python train.py --num_hidden_layers=14 --hidden_size=256 --num_attention_heads=6 --num_key_value_heads=6 --head_dim=64 --intermediate_size=320 --vocab_size=4582 --hidden_act="swiglu" --norm="rmsnorm" --norm_place="pre" --norm_eps=1e-06 --positions="rope" --rope_theta=69100.0 --rope_fraction=1.0 --qk_norm=false --attn_scale=0.125 --bias="none" --tie_word_embeddings=true --parallel_block=false --extras=["capped logits"] --init="normal" --init_std_qkv=0.0333 --init_std_o=0.0 --init_std_up=0.0333 --init_std_down=0.0 --optimizer="adamw" --learning_rate=0.00152 --beta1=0.9 --beta2=0.99 --weight_decay=0.27 --lr_head=0.0163 --max_grad_norm=0.5 --warmup_steps=218 --schedule="cos" --final_lr_fraction=0.1 --batch_tokens=131072 --max_seq_len=768 --doc_mask=true --train_tokens=529100000 --max_steps=4037 --dataset="wikipedia_en"
Each number is 200 + 40 x the weight over its row's rms, rounded and kept within 0 to 999. Layers, rows and columns count from 0. The size before them is the row's rms in percent of the matrix's.

# gate: layer 8 MLP gate, 320x256, rms 0.0548, rows 105-139, columns 128-191
# up: layer 8 MLP up, 320x256, rms 0.0548, rows 105-139, columns 128-191
# down: layer 8 MLP down (transposed), 320x256, rms 0.0468, rows 105-139, columns 128-191
gate105,103,234,170,208,265,196,171,146,196,168,262,191,248,144,181,130,175,249,146,196,206,203,206,137,209,183,184,207,188,202,192,299,171,227,226,261,202,197,202,216,260,105,249,220,221,170,131,252,206,156,202,260,204,232,197,269,277,196,166,208,179,185,194,221,242
up105,097,215,155,196,190,244,117,160,192,99,133,172,192,161,249,244,155,184,203,245,108,198,191,244,260,181,188,184,243,162,208,155,158,191,160,176,199,140,186,266,197,231,138,219,232,155,245,206,196,168,142,226,141,239,192,194,185,130,245,195,173,262,176,237,189
down105,099,154,223,154,236,192,206,202,288,182,168,265,125,263,312,169,159,220,212,232,174,226,136,187,152,222,198,178,197,191,263,181,164,138,218,152,225,217,218,267,131,201,185,179,125,243,175,165,178,133,230,203,153,254,232,171,208,178,249,203,174,186,269,188,167
gate106,100,281,198,213,151,235,195,253,201,210,116,163,128,120,179,162,129,140,162,193,183,219,154,268,256,117,247,196,217,207,208,224,151,265,216,239,173,187,174,256,208,213,187,240,181,141,252,166,181,218,215,205,246,157,220,214,166,282,138,151,213,218,157,173,153
up106,105,224,257,163,241,238,141,174,196,112,111,240,212,209,156,305,194,188,185,207,258,207,138,122,116,215,220,265,186,218,173,201,139,152,203,188,220,212,143,202,260,215,144,220,262,178,176,205,152,219,161,224,162,150,145,292,279,208,247,222,171,210,111,205,181
down106,107,219,228,245,226,222,89,170,150,234,156,283,250,248,252,252,178,179,188,202,108,180,197,250,220,228,230,192,265,209,189,142,202,231,154,252,236,173,190,194,215,154,118,167,152,203,200,176,230,242,210,193,140,229,222,228,253,198,280,183,122,149,305,157,138
gate107,087,220,190,199,217,261,190,199,218,162,221,245,169,205,232,211,183,200,240,254,187,237,167,191,178,216,175,149,188,143,110,275,147,198,294,190,176,229,152,231,199,177,229,158,130,188,168,144,204,201,223,156,302,168,171,194,135,204,253,155,206,175,140,133,229
up107,085,159,170,193,201,88,156,223,151,178,182,137,211,196,178,163,188,261,138,194,138,235,198,167,238,169,209,219,223,195,116,170,200,189,179,181,228,232,130,181,278,117,220,168,133,209,171,154,253,203,213,189,211,215,228,236,144,160,188,174,210,214,132,189,175
down107,090,213,216,129,173,86,184,243,110,235,231,191,212,234,131,187,237,246,186,183,116,250,168,148,225,125,226,165,205,203,225,223,171,163,160,271,258,235,153,179,225,241,266,194,294,251,289,194,204,239,147,204,141,248,209,276,247,135,176,200,140,279,154,190,188
gate108,107,198,120,187,166,206,188,161,233,173,147,213,209,127,121,168,196,243,147,194,240,208,249,133,183,148,174,197,200,142,259,199,166,174,168,163,214,186,204,187,171,258,155,200,141,214,222,100,181,206,251,177,187,165,179,178,214,262,167,245,196,207,189,142,269
up108,103,240,138,198,215,316,261,143,237,220,163,176,207,239,148,144,218,256,203,205,192,207,176,228,220,127,212,192,221,162,178,163,265,173,219,170,229,184,116,183,190,119,247,147,176,196,189,201,231,230,179,122,211,235,218,171,206,232,199,154,217,263,136,165,248
down108,101,243,224,269,226,170,227,187,311,160,211,243,190,217,184,183,231,289,202,162,201,199,244,169,228,228,229,199,165,217,214,211,241,162,148,208,227,219,173,180,139,176,253,266,151,187,252,204,130,143,115,259,155,263,178,165,150,146,239,170,253,229,300,75,205
gate109,108,216,245,168,183,137,185,222,209,207,177,199,116,230,232,213,196,263,246,197,258,245,100,284,188,160,194,228,220,180,246,197,238,201,262,189,199,186,175,135,174,131,93,194,199,169,231,170,220,219,106,223,243,105,211,205,219,149,240,173,239,174,223,218,231
up109,102,248,248,183,163,193,130,137,231,202,164,148,237,274,238,192,214,219,195,262,210,183,141,189,202,231,185,209,162,163,157,177,161,204,171,215,254,190,192,230,210,193,208,236,215,253,226,146,251,204,222,202,220,194,138,85,153,187,171,265,199,148,168,231,238
down109,100,251,264,264,208,169,313,173,208,194,210,244,252,205,180,264,161,214,116,154,181,231,164,258,240,213,281,159,240,199,226,233,139,182,182,231,272,121,159,174,209,191,186,167,227,159,184,196,208,239,189,190,213,184,200,220,210,180,215,150,200,93,161,191,183
gate110,098,163,204,225,196,214,152,179,240,221,151,174,155,221,174,183,108,113,259,244,240,223,160,207,178,149,208,205,226,174,225,238,208,153,198,208,121,153,229,122,153,208,198,275,177,164,216,220,157,207,210,201,290,178,194,246,235,181,197,93,192,184,193,181,190
up110,096,219,117,203,180,232,206,148,181,263,165,217,152,188,161,167,159,218,169,189,253,234,120,291,269,166,149,276,130,246,137,153,174,237,206,186,195,227,232,203,156,218,179,238,243,195,176,123,177,171,237,226,178,213,212,185,177,107,235,162,223,252,197,239,209
down110,101,249,160,174,197,256,198,203,259,194,222,193,165,242,196,168,171,236,161,191,268,188,169,217,205,195,258,260,174,211,154,193,228,156,210,192,238,192,173,154,133,158,264,177,229,235,172,131,168,165,121,197,203,175,242,129,286,180,211,197,160,181,191,168,212
gate111,101,125,104,263,202,295,266,162,203,228,171,239,208,242,174,237,266,193,170,210,253,261,204,172,144,201,79,148,227,209,217,200,219,240,158,209,194,190,152,230,157,196,220,185,117,254,244,231,163,156,152,154,213,250,176,258,242,211,195,137,157,161,175,140,136
up111,104,180,133,160,217,123,176,231,227,252,239,204,183,142,189,181,235,199,99,123,170,236,191,225,217,214,179,244,126,254,180,281,155,218,228,261,159,226,238,286,175,201,201,219,218,193,192,237,225,182,235,189,204,198,181,270,196,252,246,247,218,182,242,201,146
down111,099,227,119,188,109,248,187,157,212,126,145,230,176,250,212,128,200,189,215,202,184,182,175,230,145,186,267,127,206,134,180,210,126,185,159,286,238,180,153,152,187,184,187,197,168,246,122,206,250,228,173,178,133,201,163,247,237,159,199,149,177,181,193,147,319
gate112,113,146,255,162,266,278,195,145,195,182,140,216,202,252,165,165,189,162,190,221,261,181,210,191,183,161,175,192,188,179,216,212,167,191,173,178,232,264,130,199,271,196,142,221,148,179,197,198,198,220,266,130,202,191,133,145,214,220,195,181,222,259,225,164,234
up112,107,204,102,214,102,188,170,181,239,205,287,163,230,194,234,139,184,193,188,204,177,237,260,242,138,188,141,185,214,194,206,210,248,217,278,172,149,168,174,294,233,170,206,173,209,143,200,174,179,213,123,146,262,232,217,227,161,270,215,178,167,220,123,189,129
down112,103,228,196,181,196,197,218,189,342,153,157,188,173,156,166,277,145,169,161,228,231,248,207,244,220,246,211,158,184,175,196,203,218,199,181,159,260,167,180,281,175,263,182,194,232,207,199,243,211,215,237,156,219,124,189,171,216,239,188,192,267,263,249,257,225
gate113,105,191,152,168,197,187,251,228,196,234,195,206,207,229,165,194,149,195,227,204,275,193,227,221,164,152,174,242,232,239,134,138,180,224,197,222,137,192,266,196,157,225,189,246,195,210,170,248,221,145,196,193,186,211,213,152,227,220,210,226,225,156,264,198,213
up113,117,219,191,255,259,223,216,230,184,235,224,229,158,218,217,187,227,184,254,180,221,247,181,169,130,201,172,206,217,252,157,153,150,214,199,223,251,182,265,169,216,197,256,174,148,205,223,177,252,147,229,185,181,256,262,148,172,214,235,188,171,164,217,128,178
down113,094,193,220,221,216,242,233,286,0,162,196,193,164,214,185,122,240,198,193,260,206,212,158,184,161,178,198,188,233,209,164,190,225,237,255,272,160,213,201,205,127,172,229,179,165,218,202,198,177,184,199,232,206,212,264,129,260,266,208,177,227,150,207,174,172
gate114,104,227,154,180,226,139,132,159,247,255,204,167,174,179,189,145,209,167,233,164,231,216,135,209,222,129,184,196,224,227,140,171,143,212,154,197,193,248,99,235,282,123,195,142,142,234,266,226,147,198,206,148,240,207,179,106,258,130,192,141,230,228,247,192,186
up114,099,148,170,195,203,202,267,185,186,187,118,201,215,144,162,258,224,150,117,283,178,220,200,167,233,171,162,210,235,179,160,244,239,160,122,163,257,271,202,173,198,180,203,248,143,204,230,153,225,262,214,183,221,177,175,229,123,228,310,229,212,159,218,236,187
down114,101,188,241,250,192,180,216,207,218,195,243,286,328,197,187,115,181,203,102,235,199,196,198,135,206,164,203,188,213,230,282,187,158,181,180,193,191,251,237,205,208,217,146,194,194,129,182,185,175,184,260,167,223,183,150,227,206,143,204,221,145,223,200,258,206
gate115,100,195,237,213,223,204,128,206,224,98,231,186,227,208,107,208,171,241,241,249,181,288,134,137,228,233,228,177,274,164,222,221,181,209,187,206,131,232,154,159,106,170,159,143,247,187,120,153,183,107,208,205,246,206,184,171,179,231,178,132,183,85,225,149,173
up115,100,187,275,270,238,181,234,170,224,223,189,228,145,137,196,158,170,190,196,231,234,209,230,155,277,195,131,206,213,194,182,206,188,192,150,187,269,181,124,217,251,224,230,287,269,191,193,180,232,160,138,240,203,224,285,250,85,221,232,170,216,108,188,252,174
down115,103,191,200,178,234,201,226,218,227,169,114,189,197,180,210,220,200,314,278,230,192,226,212,168,215,194,151,194,166,124,164,238,193,183,192,224,274,201,215,317,190,210,190,182,183,215,194,186,209,192,213,236,188,203,175,231,185,201,226,266,315,275,209,232,169
gate116,099,183,241,249,193,206,179,192,199,211,184,228,178,229,220,183,195,197,162,227,252,260,182,255,224,197,216,184,245,225,198,191,207,198,205,320,153,180,224,184,213,145,223,293,238,157,244,293,154,97,158,176,228,238,210,230,297,218,161,244,232,204,125,129,152
up116,100,246,183,293,182,148,171,222,168,219,158,202,188,175,238,253,143,186,197,263,169,189,222,227,192,176,123,234,240,165,243,285,112,247,123,210,187,159,203,253,199,234,253,203,174,228,215,201,128,205,256,249,161,267,135,191,237,158,166,129,213,217,219,203,208
down116,104,199,218,208,179,186,178,203,223,210,254,202,215,225,184,211,226,178,177,231,216,221,251,204,219,195,212,205,234,223,224,188,177,200,225,223,218,318,256,176,144,250,197,170,219,206,226,200,134,145,225,301,283,220,185,166,169,163,190,181,214,209,139,211,283
gate117,102,251,195,219,238,224,131,253,235,185,168,184,182,205,196,237,234,208,191,263,148,214,174,109,178,169,196,236,239,197,185,229,223,118,221,184,120,149,182,195,188,162,211,185,154,134,203,198,221,217,189,229,224,172,208,231,299,277,195,257,183,246,230,166,132
up117,099,223,189,251,203,199,166,225,123,219,158,184,181,201,211,209,251,162,193,211,151,184,163,203,206,193,236,214,187,201,217,197,165,243,212,201,169,187,171,287,215,146,169,278,230,161,228,162,255,248,184,184,123,175,115,164,191,208,124,185,183,218,268,223,191
down117,101,190,208,203,240,202,145,185,242,219,165,187,262,215,181,234,203,186,153,225,155,212,202,250,228,208,205,170,221,238,261,141,200,217,249,248,201,203,185,191,270,250,166,230,186,149,211,215,214,214,257,182,255,197,217,221,236,192,204,137,209,266,190,275,224
gate118,104,179,143,196,196,226,183,196,216,181,73,202,218,192,123,167,154,143,195,249,256,195,217,205,223,150,197,205,243,277,131,190,133,173,122,226,184,250,211,155,158,195,271,137,195,146,223,171,160,235,144,201,226,183,227,179,214,255,149,225,221,231,254,189,220
up118,101,212,171,147,188,227,183,271,204,227,196,116,98,211,232,169,205,240,141,168,280,188,139,303,217,132,227,212,195,156,208,229,177,158,235,197,216,240,170,232,261,128,200,207,243,188,276,152,255,310,221,196,232,261,223,167,172,207,188,198,204,169,179,162,228
down118,100,204,262,215,200,144,206,128,208,180,213,173,200,203,143,248,227,218,192,247,209,193,190,129,206,226,201,172,220,122,235,200,145,251,153,210,176,246,182,157,139,137,235,207,259,163,177,242,141,171,216,188,199,197,238,174,163,165,233,250,209,240,207,269,170
gate119,092,185,248,195,294,203,201,268,250,222,174,210,254,202,234,229,157,204,243,198,114,199,139,214,205,243,136,237,234,168,122,149,229,152,186,224,237,177,264,151,198,183,193,160,172,238,175,156,200,160,188,184,183,194,120,198,201,170,232,163,178,174,173,219,238
up119,092,163,120,219,208,193,247,223,171,120,252,226,195,210,194,167,170,198,138,200,185,227,227,201,235,250,179,272,224,203,150,229,232,257,239,218,195,130,157,217,177,164,202,207,258,150,253,152,229,142,206,205,183,152,228,133,185,265,228,176,183,231,184,226,133
down119,095,238,225,197,221,257,187,234,138,320,223,219,201,247,246,215,235,114,195,226,135,251,200,260,148,178,208,222,254,162,188,147,177,174,198,235,191,251,226,164,186,163,226,204,257,242,173,197,186,226,245,284,214,184,133,264,256,149,204,158,276,227,123,128,266
gate120,095,243,226,243,193,165,218,204,212,184,234,256,166,180,194,287,154,144,240,241,272,261,158,239,179,184,230,166,155,204,166,196,145,197,230,206,244,183,213,177,219,243,226,209,201,206,246,117,178,166,149,175,234,264,186,150,182,194,187,178,262,151,160,211,224
up120,100,188,256,276,199,128,202,209,184,214,223,262,204,178,137,297,204,223,200,204,180,256,223,196,182,150,223,195,115,177,162,85,165,161,181,182,239,152,186,196,177,240,205,155,203,229,271,206,244,201,232,221,201,192,155,217,193,261,214,195,201,177,169,215,142
down120,101,130,195,182,202,199,244,212,229,219,198,168,153,260,177,241,188,277,162,137,205,166,243,146,221,233,243,212,176,139,218,192,229,135,185,107,194,105,235,222,216,181,200,126,146,144,319,242,170,180,246,165,226,155,89,242,234,208,223,215,149,247,206,189,177
gate121,111,173,193,178,170,273,213,171,224,158,182,219,223,255,184,154,183,216,186,151,223,203,244,146,175,151,135,204,230,213,150,189,213,202,192,177,164,273,172,149,134,197,243,197,85,207,167,113,235,137,222,160,205,221,198,230,158,203,262,206,213,191,244,204,201
up121,104,110,190,182,249,193,214,222,215,148,132,161,158,167,146,234,345,147,229,240,212,225,230,235,219,133,271,193,232,201,214,176,206,188,224,198,240,225,217,214,231,161,203,157,222,198,237,225,166,195,205,159,168,269,104,206,246,232,134,213,215,181,239,205,274
down121,107,213,161,222,191,181,252,248,225,204,218,217,214,234,180,161,227,189,202,207,187,173,229,204,215,178,160,203,235,205,228,208,191,256,182,128,224,231,263,158,186,216,154,187,239,149,247,244,123,187,205,222,183,215,187,224,287,156,189,219,129,230,270,169,239
gate122,095,222,133,212,255,159,231,212,224,118,280,172,195,236,204,214,246,207,193,240,260,245,224,174,157,213,119,213,127,292,237,217,217,211,207,194,271,147,128,214,191,211,238,227,113,159,212,215,123,205,217,198,209,208,224,187,215,198,209,166,187,191,301,197,118
up122,095,213,124,237,201,167,263,227,220,193,204,224,269,206,190,250,177,281,213,227,299,251,169,194,234,242,242,258,200,161,211,185,167,234,215,198,118,183,222,122,200,257,177,228,214,135,245,187,155,128,230,228,259,215,197,203,185,221,201,146,250,237,172,213,269
down122,100,185,203,193,177,234,110,163,134,187,232,115,224,150,217,169,255,151,199,152,216,164,217,213,203,182,146,193,207,180,154,158,260,209,217,262,192,212,264,253,174,182,190,180,211,181,163,189,218,207,268,234,203,220,138,157,207,188,170,259,202,193,217,185,157
gate123,103,206,161,226,134,109,202,236,191,244,232,197,226,296,215,183,195,253,220,259,209,212,261,221,195,212,201,217,176,154,171,199,130,194,272,277,152,170,147,208,243,183,198,254,192,252,146,231,230,246,176,163,230,177,204,175,148,174,240,195,206,209,171,142,218
up123,098,172,307,185,280,179,179,181,189,231,179,187,182,258,224,213,195,220,146,262,252,178,183,197,306,166,164,208,244,158,193,194,177,153,142,208,174,258,197,175,165,173,203,171,220,222,193,164,154,237,185,187,202,198,273,215,256,253,136,106,179,251,208,253,211
down123,102,260,120,280,193,162,197,166,221,158,167,209,254,194,171,149,217,173,200,234,176,211,161,101,194,195,155,174,232,220,180,185,222,228,149,164,252,117,201,219,230,213,179,221,248,148,223,254,153,198,154,132,200,207,172,181,226,228,259,219,231,201,107,247,226
gate124,099,213,153,157,210,208,225,196,221,260,189,239,211,207,151,140,280,198,257,168,199,211,223,200,213,210,215,206,147,243,215,202,225,164,153,249,197,199,248,237,256,207,201,241,127,178,173,207,147,224,253,250,168,244,192,258,146,120,184,179,205,202,247,198,288
up124,101,252,217,244,144,123,163,144,227,250,240,220,181,180,182,124,166,236,146,176,177,173,187,187,219,231,177,252,146,153,166,221,225,189,174,162,151,188,202,226,192,228,184,226,282,255,144,160,168,164,227,268,222,203,155,133,211,199,218,121,144,175,148,240,231
down124,102,302,195,248,130,277,154,188,153,145,199,244,176,220,161,243,204,213,156,172,176,106,172,199,189,210,261,137,175,210,238,214,189,278,262,164,212,118,190,197,255,230,210,160,214,232,200,222,228,224,183,143,194,138,201,114,253,289,263,179,246,180,274,191,179
gate125,094,239,185,183,297,188,161,213,202,197,171,174,267,172,276,195,194,161,244,261,192,171,263,246,193,179,208,170,182,211,251,265,250,199,168,194,216,248,237,230,196,143,236,255,209,226,197,192,214,285,183,242,213,170,203,214,255,204,259,195,226,152,199,184,304
up125,098,151,207,268,152,202,189,218,234,256,171,162,195,170,163,122,196,206,184,202,213,234,158,234,125,167,181,216,250,203,223,134,197,201,196,210,216,191,145,205,174,195,243,213,223,169,154,236,133,227,183,176,167,169,225,176,180,194,225,257,214,125,257,205,119
down125,096,149,197,104,226,203,153,185,222,242,220,121,191,193,205,236,186,205,210,120,206,179,249,268,180,208,204,166,208,251,192,248,200,215,147,243,226,290,201,147,181,194,215,181,162,248,226,163,218,187,186,224,229,179,229,165,183,190,199,170,254,218,144,191,141
gate126,099,225,231,181,181,169,170,212,219,190,185,223,209,145,181,205,208,210,234,183,227,205,258,217,269,203,145,244,228,257,174,218,227,249,214,258,144,188,174,151,241,196,264,136,240,177,169,254,231,227,187,197,207,259,224,241,286,250,165,173,207,224,200,174,215
up126,101,221,253,161,177,221,206,205,154,196,210,218,143,215,137,226,263,212,182,238,250,241,210,223,203,207,202,298,233,215,249,158,148,154,193,142,207,182,229,251,200,260,177,215,246,220,215,125,181,220,173,257,302,202,233,183,258,120,193,170,196,229,220,147,202
down126,105,171,256,244,212,159,104,276,277,155,179,210,205,180,242,230,222,211,210,272,228,179,137,240,174,123,144,168,242,217,170,199,181,216,222,211,121,164,246,180,187,160,243,218,191,200,210,234,219,127,198,249,232,241,309,133,151,246,175,211,269,220,146,103,196
gate127,108,158,231,217,246,239,166,150,195,103,214,227,176,208,239,239,203,229,188,242,189,257,203,322,212,242,159,161,209,125,228,205,196,173,151,206,167,146,189,181,245,183,172,237,165,147,206,159,253,294,232,182,217,229,153,146,187,297,193,278,246,238,191,154,228
up127,100,271,205,158,212,170,297,234,224,248,187,181,222,157,129,132,254,187,259,182,195,150,120,144,137,228,260,239,203,155,179,254,193,225,229,175,227,201,169,245,228,226,228,214,172,233,297,168,227,157,201,253,230,282,232,143,213,219,165,211,172,251,114,232,248
down127,091,213,217,129,196,203,192,169,361,206,187,165,146,249,209,180,253,197,224,209,166,224,271,235,177,220,270,161,257,250,187,222,170,161,183,258,202,215,177,182,208,151,307,213,170,186,115,240,197,263,192,237,237,152,221,200,262,218,245,242,151,177,146,175,232
gate128,105,191,210,172,207,194,191,196,237,267,112,183,227,181,215,180,206,230,200,204,207,260,192,209,220,191,307,230,277,200,234,295,188,192,261,256,250,168,145,227,212,206,241,210,173,196,170,192,166,183,186,117,123,256,185,208,173,221,189,132,191,186,183,206,246
up128,103,207,173,225,202,178,204,247,138,142,198,209,179,258,246,243,150,257,201,214,142,197,204,134,170,203,137,154,207,219,234,256,229,212,270,190,202,162,204,149,199,215,178,239,204,171,237,182,224,162,259,151,189,193,187,223,229,210,170,185,208,156,241,180,137
down128,106,166,217,213,226,157,264,133,133,169,181,211,175,275,237,193,109,134,194,268,141,124,225,189,132,247,161,241,234,189,255,260,241,175,228,103,221,152,199,213,194,232,238,244,164,225,204,224,187,207,181,226,154,189,287,253,275,184,275,257,217,215,158,127,198
gate129,089,225,267,188,211,215,197,189,223,219,168,205,244,193,219,226,171,144,199,206,225,159,281,125,237,152,205,200,204,193,208,228,237,243,137,163,238,172,267,189,127,172,275,207,114,195,226,153,192,152,237,242,186,136,211,186,264,219,141,166,203,159,130,230,255
up129,094,235,248,191,178,194,198,308,171,269,188,200,202,168,237,199,233,189,195,187,209,232,243,242,202,167,242,164,237,200,243,208,203,239,200,250,187,172,287,111,68,295,174,254,119,253,140,268,179,200,163,215,202,283,188,160,161,244,185,191,200,160,224,194,229
down129,094,139,199,202,183,166,114,188,384,185,173,245,183,187,198,180,207,204,159,222,189,265,227,157,133,301,200,178,214,210,210,204,152,205,144,132,93,213,182,218,297,180,170,129,204,166,191,179,180,242,202,236,231,218,184,221,195,233,203,252,259,258,197,202,157
gate130,098,278,238,196,165,203,214,225,187,237,270,212,219,59,229,225,234,231,217,266,214,122,136,182,238,186,184,194,172,199,186,179,201,183,196,159,156,168,190,165,221,198,209,258,157,198,181,227,187,72,204,194,208,197,270,159,195,155,228,246,174,199,223,207,208
up130,098,230,152,272,184,190,107,210,175,232,178,225,158,164,201,208,260,177,222,188,186,179,213,191,217,209,267,264,164,182,198,244,214,175,164,160,239,147,135,216,189,291,200,198,139,179,198,251,176,171,137,206,244,199,239,233,158,249,134,212,216,299,118,209,223
down130,097,115,260,243,177,146,224,195,163,189,125,153,181,215,212,165,194,213,240,255,190,210,267,237,212,161,184,237,216,205,161,218,218,201,234,213,214,236,224,251,204,233,118,216,218,174,281,155,213,235,234,187,138,185,189,230,131,248,161,186,116,204,195,177,170
gate131,100,197,172,258,171,163,234,192,224,196,247,231,62,129,222,152,204,196,222,154,185,236,148,250,143,241,211,262,168,172,258,220,160,157,227,149,205,197,180,151,216,211,96,52,179,207,177,131,159,217,239,174,237,185,196,238,203,151,182,207,184,223,224,184,185
up131,094,191,173,219,221,174,168,210,197,176,254,177,225,166,227,274,190,280,193,206,223,136,152,206,260,220,241,273,298,211,175,172,207,202,293,226,131,138,200,221,178,135,200,214,191,120,133,229,267,186,230,194,225,174,171,193,195,186,160,157,204,182,238,212,122
down131,097,212,137,183,254,195,158,158,180,219,216,223,111,147,204,129,265,179,220,241,167,207,245,236,248,155,184,246,241,240,200,177,172,131,208,173,223,198,242,209,204,162,128,111,174,152,221,201,211,246,230,234,214,231,234,230,195,242,118,136,180,287,204,215,141
gate132,086,240,182,184,293,194,132,256,145,214,146,238,149,252,292,192,158,183,222,204,205,185,188,198,178,180,163,214,207,146,204,185,175,162,240,177,190,192,257,187,194,162,258,211,147,230,158,149,197,281,239,219,140,139,196,159,213,215,248,223,191,181,192,230,302
up132,094,184,217,210,172,128,193,183,189,247,209,252,215,188,226,198,274,175,209,237,179,264,229,217,148,199,220,247,125,151,203,155,246,202,209,124,214,224,155,151,185,248,201,206,167,194,149,195,123,268,134,249,223,201,168,257,207,139,206,229,234,216,200,157,224
down132,088,172,169,159,178,220,219,202,369,161,146,136,176,229,200,135,210,225,161,227,134,221,85,264,151,280,175,203,210,247,142,219,261,157,153,146,125,233,216,206,208,200,152,184,176,241,263,188,146,177,203,111,251,245,174,177,217,246,174,236,246,194,176,228,192
gate133,101,285,234,173,196,232,200,147,216,144,207,221,191,265,131,261,201,136,175,225,177,281,239,230,169,288,203,204,161,240,274,197,256,176,140,221,186,217,186,258,251,203,242,202,207,189,229,189,178,210,168,157,186,152,228,184,243,252,237,172,165,202,199,177,144
up133,102,191,141,136,218,284,187,245,159,180,208,230,187,205,184,209,183,208,238,239,177,305,174,248,190,225,179,214,187,227,199,152,137,179,196,194,264,117,210,148,172,209,303,185,218,207,209,126,183,180,183,199,261,232,163,200,183,247,190,171,208,255,198,146,263
down133,103,208,241,244,198,193,234,271,153,222,202,257,177,157,206,187,211,181,177,228,247,145,193,198,189,155,181,192,212,193,192,173,209,154,239,249,200,175,163,270,169,167,191,208,230,253,178,197,237,182,264,220,217,211,108,258,117,190,233,199,172,162,178,262,145
gate134,102,151,197,202,214,195,232,206,155,166,215,149,266,164,198,279,95,180,218,171,181,235,233,139,287,228,207,202,177,194,162,232,216,253,174,238,187,190,148,240,219,200,247,157,241,192,176,207,201,188,213,134,277,235,103,203,244,242,143,178,247,171,209,253,191
up134,096,188,255,200,273,213,261,239,236,240,213,186,226,227,201,251,313,219,208,202,182,268,150,182,220,270,234,146,204,230,198,183,173,166,186,133,217,251,206,114,250,163,202,155,225,130,198,250,187,283,196,199,142,240,213,231,144,248,210,147,189,269,177,144,226
down134,100,231,161,212,194,221,257,206,161,153,205,143,236,173,239,239,191,218,240,116,182,192,217,244,231,175,230,215,159,240,251,176,114,224,207,255,130,213,222,170,206,213,151,179,193,199,185,254,141,188,178,212,192,184,185,206,221,129,193,152,121,113,191,198,198
gate135,105,243,211,119,312,212,109,143,231,152,199,171,252,215,227,162,144,166,214,213,204,222,237,99,223,139,198,206,249,163,178,242,171,244,208,187,186,170,199,241,147,167,254,218,201,49,188,173,199,212,243,208,208,180,198,217,227,281,201,216,221,209,150,137,133
up135,102,162,191,235,193,110,234,251,202,179,148,181,229,181,307,235,166,269,175,196,177,197,179,224,214,164,176,267,205,194,219,221,181,276,147,231,242,178,259,127,215,290,199,261,216,247,201,171,183,178,220,228,169,193,194,193,221,144,262,240,188,143,104,151,225
down135,105,192,219,240,213,230,217,273,188,205,245,198,236,208,118,138,191,277,171,126,138,217,168,170,213,160,221,213,245,175,234,156,192,206,257,179,179,179,248,134,199,200,198,263,236,208,126,262,174,131,222,209,289,191,207,214,220,83,224,168,165,205,170,175,225
gate136,109,145,220,184,189,188,130,216,182,174,169,304,191,275,206,184,201,169,193,196,199,164,185,146,159,199,242,213,192,191,194,220,236,243,225,219,260,195,156,196,206,89,194,206,218,119,191,96,225,213,188,186,155,218,233,197,235,214,191,205,211,137,264,158,185
up136,101,223,148,221,237,174,171,178,173,234,156,175,160,248,188,198,239,179,188,158,142,217,183,268,147,202,201,133,216,156,203,177,287,167,150,179,178,237,187,157,209,142,200,166,178,216,166,183,231,259,270,253,214,192,199,176,232,161,243,187,222,205,246,193,183
down136,103,192,155,217,244,293,182,285,157,251,177,168,209,187,195,165,189,212,187,217,160,141,175,122,202,142,203,216,198,232,315,199,264,212,160,228,235,190,218,226,186,226,124,215,142,200,153,268,175,169,267,140,244,207,188,294,191,222,254,238,229,229,236,221,232
gate137,100,164,187,146,210,214,110,296,182,219,195,227,171,171,176,221,184,172,180,145,192,158,225,225,204,179,154,182,291,231,133,235,208,216,214,219,186,219,143,260,196,167,184,252,125,191,200,104,175,212,274,157,176,227,209,167,201,134,244,179,187,172,236,202,205
up137,101,189,155,168,217,167,203,192,217,235,164,143,215,154,187,194,236,170,194,184,211,222,213,175,147,180,217,193,196,257,197,249,191,201,192,199,258,242,216,164,202,234,183,148,255,120,209,181,302,164,225,189,269,199,194,165,142,249,229,217,204,195,237,184,196
down137,103,145,187,134,188,254,183,134,331,220,197,242,178,187,257,213,203,199,222,218,153,161,250,194,163,204,186,207,266,189,235,256,176,188,228,153,234,191,161,239,169,129,226,201,167,146,179,189,218,219,199,202,250,164,286,256,157,151,164,191,205,161,233,182,142
gate138,104,172,179,258,201,144,183,218,246,217,113,224,113,204,225,226,229,206,238,204,224,269,151,171,260,249,168,171,211,183,188,153,179,169,259,324,238,214,141,175,124,155,215,204,194,156,242,225,238,178,178,239,163,141,119,205,232,219,103,132,215,171,217,155,131
up138,102,213,223,263,220,163,250,290,208,190,145,216,136,234,234,204,266,160,179,172,173,242,119,158,159,149,211,164,221,200,210,186,238,247,104,203,255,181,218,233,301,257,189,135,244,283,179,216,170,208,154,197,212,219,166,205,205,176,175,200,202,179,183,207,245
down138,104,279,233,240,194,212,237,292,274,209,198,104,221,128,241,153,222,198,147,162,217,165,145,203,210,256,172,122,195,161,131,149,189,201,149,298,153,223,191,247,192,240,193,149,152,231,257,219,210,239,214,197,148,190,130,164,249,217,203,264,147,153,187,153,215
gate139,092,196,223,143,269,180,206,129,219,252,214,221,166,208,216,252,171,223,201,116,209,185,212,177,196,286,199,202,209,253,190,156,115,165,196,187,151,205,155,176,133,179,178,231,224,159,116,155,210,258,213,208,214,208,201,233,219,205,195,167,219,167,218,198,272
up139,097,162,187,164,186,185,220,188,109,209,271,145,234,138,269,202,271,262,157,163,198,148,202,183,255,226,184,201,235,231,205,143,195,184,177,179,135,259,220,173,196,213,251,249,188,194,242,196,220,120,188,252,169,167,216,174,250,217,179,208,198,164,159,275,162
down139,092,225,213,190,156,222,247,143,65,204,187,190,247,165,159,149,215,112,208,211,246,239,207,201,183,183,154,227,219,170,220,211,249,237,170,190,171,191,245,209,233,164,234,168,198,221,233,174,131,113,174,238,223,246,214,165,195,188,157,260,199,258,174,179,190